Each number is 200 + 20 x the weight over its row's rms, rounded and kept within 0 to 999. Layers, rows and columns count from 0. The size before them is the row's rms in percent of the matrix's.

# layer 11 MLP up, 512x128, rms 0.127, rows 24-73, columns 0-31
093,221,186,149,210,204,192,210,208,221,191,223,188,203,224,196,225,172,161,213,192,255,160,222,219,185,196,159,176,212,184,183,177
107,229,207,220,178,218,210,188,190,173,235,183,197,192,192,166,215,202,183,163,204,198,190,206,188,227,208,200,168,205,216,206,193
097,192,190,201,156,211,240,227,204,242,219,191,199,221,189,154,214,242,193,194,213,195,196,192,183,198,201,179,191,221,218,236,168
112,209,228,204,199,211,245,231,246,219,236,216,222,215,204,176,209,175,191,227,205,159,189,185,193,205,189,224,180,215,206,222,187
107,237,221,196,203,205,213,230,231,195,197,213,224,208,199,210,201,187,194,229,211,176,207,213,199,202,186,235,207,205,195,151,177
111,180,204,194,163,192,214,178,207,248,213,200,169,221,175,219,185,220,228,199,197,187,215,162,203,187,208,188,166,181,216,235,158
098,225,174,204,194,194,211,229,195,211,191,228,225,203,170,212,199,225,203,241,230,174,203,228,222,203,205,178,220,206,184,190,186
109,215,249,226,187,170,198,184,160,203,197,206,180,230,202,181,224,174,182,227,175,212,211,169,221,171,195,209,214,190,207,188,172
125,189,213,220,195,213,232,179,171,245,206,204,178,233,191,181,184,191,180,209,198,175,247,146,200,226,217,235,165,192,199,183,187
109,201,231,182,193,190,189,182,226,176,199,210,204,198,221,183,207,210,212,236,210,206,218,196,215,215,162,216,178,212,202,212,174
094,218,163,178,168,220,189,192,182,209,225,226,165,210,178,196,200,188,192,222,194,193,170,194,249,185,197,189,193,201,246,213,196
078,211,196,183,169,198,209,196,197,207,208,217,213,212,178,203,204,222,213,203,229,222,231,232,220,188,183,231,198,216,200,190,203
096,209,170,234,218,223,223,202,176,222,230,205,170,224,228,193,220,217,194,179,182,172,232,196,185,203,223,201,136,233,217,188,194
112,203,209,170,209,209,210,187,216,179,197,196,236,197,233,176,243,207,215,182,172,201,220,208,180,189,210,206,207,190,221,183,183
080,214,182,204,188,206,216,179,224,191,190,232,179,218,209,179,197,196,176,226,208,226,214,162,189,186,199,194,198,228,221,175,179
096,216,226,202,231,215,248,183,222,217,225,196,204,217,180,204,224,176,209,193,225,185,165,158,242,185,184,199,201,200,206,173,178
077,209,185,170,221,215,207,196,220,224,248,220,185,230,216,191,213,177,186,181,207,208,195,199,207,185,202,168,170,219,183,179,214
106,202,204,184,181,153,219,182,203,181,214,185,183,194,172,192,223,185,187,206,207,221,238,204,258,203,238,167,229,233,202,178,195
091,207,196,228,167,186,232,171,226,220,202,191,208,202,196,146,195,235,206,160,185,190,195,207,209,175,186,201,207,239,216,210,191
110,224,175,213,194,178,204,206,209,217,236,207,195,213,184,178,219,214,191,198,225,183,199,189,198,155,220,205,201,186,220,191,154
092,189,158,172,217,221,163,213,199,206,209,212,205,207,179,206,230,235,219,186,185,188,198,222,226,210,234,163,147,191,212,220,188
107,216,222,232,211,206,202,191,192,219,218,216,192,190,223,171,212,180,205,216,212,210,165,195,202,215,194,206,203,192,162,175,181
098,209,224,184,214,172,196,211,230,219,194,227,211,202,197,191,194,180,171,219,193,173,186,183,209,192,226,197,173,220,166,203,191
088,252,164,234,183,178,237,172,216,216,190,214,180,198,195,193,205,178,190,178,190,266,216,236,252,207,205,204,206,232,162,183,194
102,221,190,186,182,204,230,187,202,166,185,222,194,184,220,210,205,199,212,182,220,195,225,189,231,189,214,206,187,205,223,183,162
096,195,223,243,212,193,203,207,202,230,202,182,203,188,171,166,197,168,226,209,175,214,185,205,199,206,189,212,170,198,192,195,191
110,165,186,151,225,240,197,214,227,173,182,209,199,204,198,201,185,220,226,180,225,203,205,246,193,217,192,193,214,170,188,207,188
108,230,227,243,200,184,200,210,171,189,224,219,223,174,192,203,193,169,193,209,197,208,235,202,166,208,195,223,195,231,224,159,178
117,192,195,233,185,182,169,165,235,217,210,207,210,205,202,185,238,188,203,209,196,214,173,190,233,232,208,173,161,216,215,205,187
100,238,210,232,207,167,169,211,201,216,198,208,219,227,178,156,221,187,186,210,203,197,216,196,184,193,218,189,191,171,174,181,170
105,199,238,234,159,239,226,182,205,199,218,176,181,222,185,196,199,182,210,207,229,205,196,211,178,169,189,210,183,219,202,187,181
090,207,198,191,210,259,201,221,220,180,200,212,188,207,230,215,224,221,191,160,184,213,185,228,176,183,214,211,155,241,229,201,192
105,220,202,175,180,159,215,200,213,249,199,205,185,207,231,180,218,198,230,192,185,202,183,219,194,182,195,188,170,224,176,181,189
086,200,205,226,193,168,207,205,167,210,195,194,217,176,173,197,202,229,209,221,217,186,223,219,175,179,182,222,200,224,176,198,205
092,177,202,200,218,223,208,153,166,197,181,243,195,197,196,172,212,182,205,206,190,207,192,168,183,195,173,204,197,210,192,174,188
120,221,183,194,206,216,176,181,194,213,237,202,194,207,193,197,219,245,225,196,179,198,230,168,209,190,200,199,191,168,202,189,198
109,204,204,216,151,217,198,214,190,226,204,208,222,217,224,195,197,184,191,208,181,192,192,150,198,216,189,179,213,230,250,223,168
113,215,227,209,237,202,233,193,210,211,182,179,197,206,189,217,199,215,198,214,186,194,202,189,181,220,227,214,212,193,201,172,179
118,210,207,209,229,202,186,184,206,202,216,197,183,217,174,199,198,228,199,221,182,190,222,164,203,234,212,204,187,222,177,216,194
109,215,196,206,209,230,240,168,197,219,230,187,220,194,196,184,213,205,218,194,212,199,212,181,207,196,192,183,176,246,194,206,187
076,212,169,206,192,202,170,185,229,201,194,188,186,175,201,193,236,171,198,214,199,215,215,253,206,185,217,199,180,227,176,200,190
110,192,194,182,202,233,189,222,187,166,201,212,232,207,215,185,196,234,197,198,215,237,214,253,205,219,163,181,218,222,207,214,165
081,196,207,214,189,191,210,205,213,192,222,212,193,206,187,198,189,204,244,198,158,216,208,195,228,203,219,194,196,211,204,185,180
120,217,242,172,215,188,216,194,179,224,192,240,191,184,190,189,213,191,185,225,183,210,227,176,170,214,179,236,174,209,260,209,178
087,227,184,203,203,216,182,216,199,219,208,198,212,182,186,209,190,164,184,186,197,164,223,199,202,167,164,229,216,196,223,210,189
092,208,205,224,215,206,188,189,219,202,204,233,207,202,191,191,224,226,215,243,213,181,214,187,247,176,215,211,180,188,229,206,191
081,236,230,176,180,181,226,200,177,225,143,213,228,221,209,186,181,167,203,221,198,196,225,162,197,229,213,207,207,236,208,177,194
110,198,154,214,184,200,202,203,206,222,197,202,166,182,190,223,224,196,234,217,231,181,191,183,216,171,204,177,218,176,203,178,198
087,206,218,233,191,155,181,180,203,221,217,196,213,177,199,172,233,211,208,221,235,215,223,196,185,186,171,193,177,209,223,188,164
101,216,235,140,214,207,225,162,196,214,182,187,197,185,240,229,208,218,204,210,193,202,208,185,212,175,189,157,196,217,210,193,200
# layer 11 MLP down (transposed), 512x128, rms 0.116, rows 24-73, columns 0-31
094,192,181,236,230,214,192,185,170,216,191,187,246,193,194,236,190,202,175,208,217,201,227,180,212,187,193,212,208,202,239,227,216
102,196,171,154,153,232,189,221,223,229,216,233,223,177,190,174,193,200,198,199,196,228,238,225,215,238,213,198,238,194,190,180,185
094,217,225,200,244,221,190,199,141,151,223,198,228,212,215,207,199,179,203,180,186,183,179,235,240,194,240,203,186,198,212,220,201
114,198,180,163,196,218,153,194,212,143,167,185,193,207,235,214,169,172,189,197,234,200,211,214,238,215,183,195,223,204,190,183,191
100,207,146,178,199,203,193,178,221,184,218,197,225,174,205,204,207,170,215,166,200,169,203,220,182,189,195,189,216,197,211,203,200
117,224,187,184,228,164,190,199,159,162,209,202,237,236,193,226,219,194,199,191,235,208,175,199,221,189,224,211,235,169,194,177,198
095,193,222,209,168,183,186,172,206,233,231,193,213,210,214,207,179,181,204,203,188,176,245,175,217,221,175,192,193,201,203,196,246
101,190,206,181,219,221,171,187,216,200,189,208,218,212,218,209,213,215,208,238,226,215,209,219,182,188,190,212,178,215,203,240,189
125,235,194,171,181,198,186,197,162,233,211,196,157,170,184,179,209,204,201,214,225,183,224,178,185,194,204,193,244,191,208,191,188
103,206,169,197,210,160,220,199,195,165,180,177,212,219,241,184,198,202,183,231,208,204,199,205,207,187,221,214,220,193,184,180,197
091,233,220,196,196,174,199,167,196,168,167,206,192,208,181,205,190,177,240,188,233,214,181,161,202,197,201,191,187,192,194,160,224
088,205,186,195,190,218,221,213,188,195,194,193,215,219,211,188,166,199,258,219,213,199,173,157,191,193,215,201,173,184,178,242,221
095,183,209,183,177,239,170,182,198,182,222,195,211,188,202,182,204,161,188,202,203,173,193,196,202,223,185,175,204,151,229,203,202
109,186,199,190,174,205,209,198,201,183,180,188,189,179,208,228,170,195,181,207,201,201,174,215,214,194,188,199,210,207,160,188,193
085,177,190,215,188,204,191,200,188,196,207,178,203,205,203,207,181,203,222,207,180,183,175,220,203,216,203,174,229,209,218,210,187
095,197,198,204,215,214,176,180,197,165,181,226,231,153,220,200,196,199,190,239,219,214,163,226,208,205,179,204,206,225,203,202,190
079,164,196,182,178,200,204,199,199,183,197,195,214,200,221,200,193,218,204,181,184,213,207,188,181,237,208,231,185,220,190,196,196
102,184,250,178,164,176,210,203,209,203,202,211,193,198,174,224,218,200,236,225,193,169,219,251,200,204,210,191,170,218,178,203,177
092,239,203,210,214,217,178,197,213,193,174,199,199,202,218,159,198,215,214,256,173,196,150,188,224,183,223,202,198,204,193,207,212
115,182,218,200,204,188,189,220,218,219,214,209,190,209,177,187,216,204,187,185,199,177,198,182,192,203,245,203,203,172,176,219,135
103,203,179,216,215,180,212,224,179,229,191,193,201,226,187,178,154,190,198,205,193,174,190,154,157,211,186,227,219,207,202,210,251
119,173,197,224,220,222,197,223,210,162,239,206,228,204,235,203,202,164,193,202,173,199,191,194,190,198,213,182,239,150,221,176,185
100,195,184,208,188,210,212,212,226,240,140,188,176,225,203,186,207,209,219,210,196,192,185,185,177,203,186,163,191,257,210,216,229
086,177,205,190,196,209,189,198,199,213,196,177,203,173,231,198,194,180,164,186,192,179,209,197,150,192,210,185,228,234,201,232,220
106,178,208,187,185,181,211,215,253,229,222,174,179,206,194,191,174,218,231,170,189,185,213,196,187,187,204,165,229,212,210,209,182
091,190,217,157,180,203,221,190,229,209,193,185,208,165,189,213,177,207,213,203,198,195,215,192,194,199,175,182,212,215,179,228,193
119,218,216,223,186,174,218,184,199,233,226,183,196,197,217,205,226,170,194,201,190,211,181,168,199,192,175,212,195,239,200,205,179
101,167,198,199,191,216,205,203,174,197,168,207,199,167,197,190,169,197,229,219,192,142,241,192,252,237,180,195,223,190,199,196,163
122,168,183,200,210,184,230,204,211,206,184,181,193,192,194,209,199,171,183,177,203,173,195,193,177,197,217,186,203,182,199,200,195
093,203,176,168,215,194,217,204,148,198,221,224,182,198,187,208,240,204,205,225,218,207,181,196,203,180,212,186,209,170,186,210,185
101,191,199,210,194,214,179,210,170,197,183,198,213,206,205,217,207,178,234,194,209,215,181,206,192,204,203,180,178,228,188,231,242
090,208,210,221,188,176,197,211,203,215,209,147,220,226,200,204,185,191,233,226,228,203,253,185,178,232,200,215,213,185,170,176,176
104,199,213,215,187,172,202,178,199,205,170,190,208,204,192,199,161,194,164,182,201,195,184,224,202,180,207,203,226,218,221,204,227
086,218,171,176,217,215,228,195,201,195,207,204,156,196,184,193,187,201,236,177,189,193,210,227,221,215,214,171,188,191,184,161,191
087,189,184,214,170,191,170,189,245,230,185,198,171,167,197,207,195,193,204,176,220,213,188,196,205,182,192,213,187,157,191,234,261
120,184,177,182,224,183,191,213,199,189,184,186,192,194,215,171,188,205,226,195,176,221,220,197,201,191,172,197,185,176,211,251,182
091,192,209,192,230,200,193,197,201,209,232,186,201,231,229,202,171,173,182,182,202,191,237,228,187,222,218,215,201,195,201,184,169
115,192,215,188,162,208,186,187,203,191,181,176,221,197,197,149,231,217,181,234,193,173,219,206,201,158,189,174,220,187,204,208,197
119,196,209,189,180,206,198,203,169,197,187,197,186,193,208,186,171,223,237,189,210,197,228,202,219,205,234,183,181,203,183,255,177
097,157,196,189,194,204,207,175,222,217,176,181,209,177,193,205,186,203,194,223,190,198,234,222,232,209,187,235,211,197,190,167,181
081,180,204,239,214,194,237,170,190,162,186,188,180,227,214,194,182,209,220,173,155,171,209,204,184,202,177,220,196,203,176,212,193
112,192,194,214,240,177,213,220,215,168,218,196,197,194,212,186,185,224,177,187,198,218,194,196,226,185,193,215,208,203,211,173,232
088,172,227,162,254,222,203,184,180,185,170,203,206,170,243,217,216,247,209,179,205,188,171,209,194,235,200,188,210,208,188,219,173
130,204,223,194,218,180,186,242,139,185,200,202,171,209,218,212,202,192,187,226,207,203,208,234,196,221,233,235,209,172,177,177,179
082,192,255,221,197,192,202,234,190,213,167,187,178,173,205,200,193,187,197,198,199,244,202,192,214,216,213,207,192,181,204,209,206
105,177,196,220,203,233,228,192,176,167,223,189,178,245,203,179,195,195,206,181,212,201,209,188,184,182,191,202,189,168,171,225,191
082,176,179,196,196,186,205,177,192,216,217,168,182,188,223,194,194,211,199,203,194,197,184,175,229,178,219,212,199,192,139,212,225
111,209,182,205,194,237,187,231,189,191,188,192,221,209,191,186,197,201,180,176,207,192,178,249,193,230,239,203,183,220,175,190,206
087,188,219,195,195,185,197,203,182,194,207,195,200,190,197,201,230,223,229,222,242,206,171,218,150,189,229,189,206,197,191,198,179
106,194,181,194,205,207,201,179,200,178,198,221,198,204,209,190,175,211,201,234,173,203,208,221,213,195,209,228,193,176,204,204,258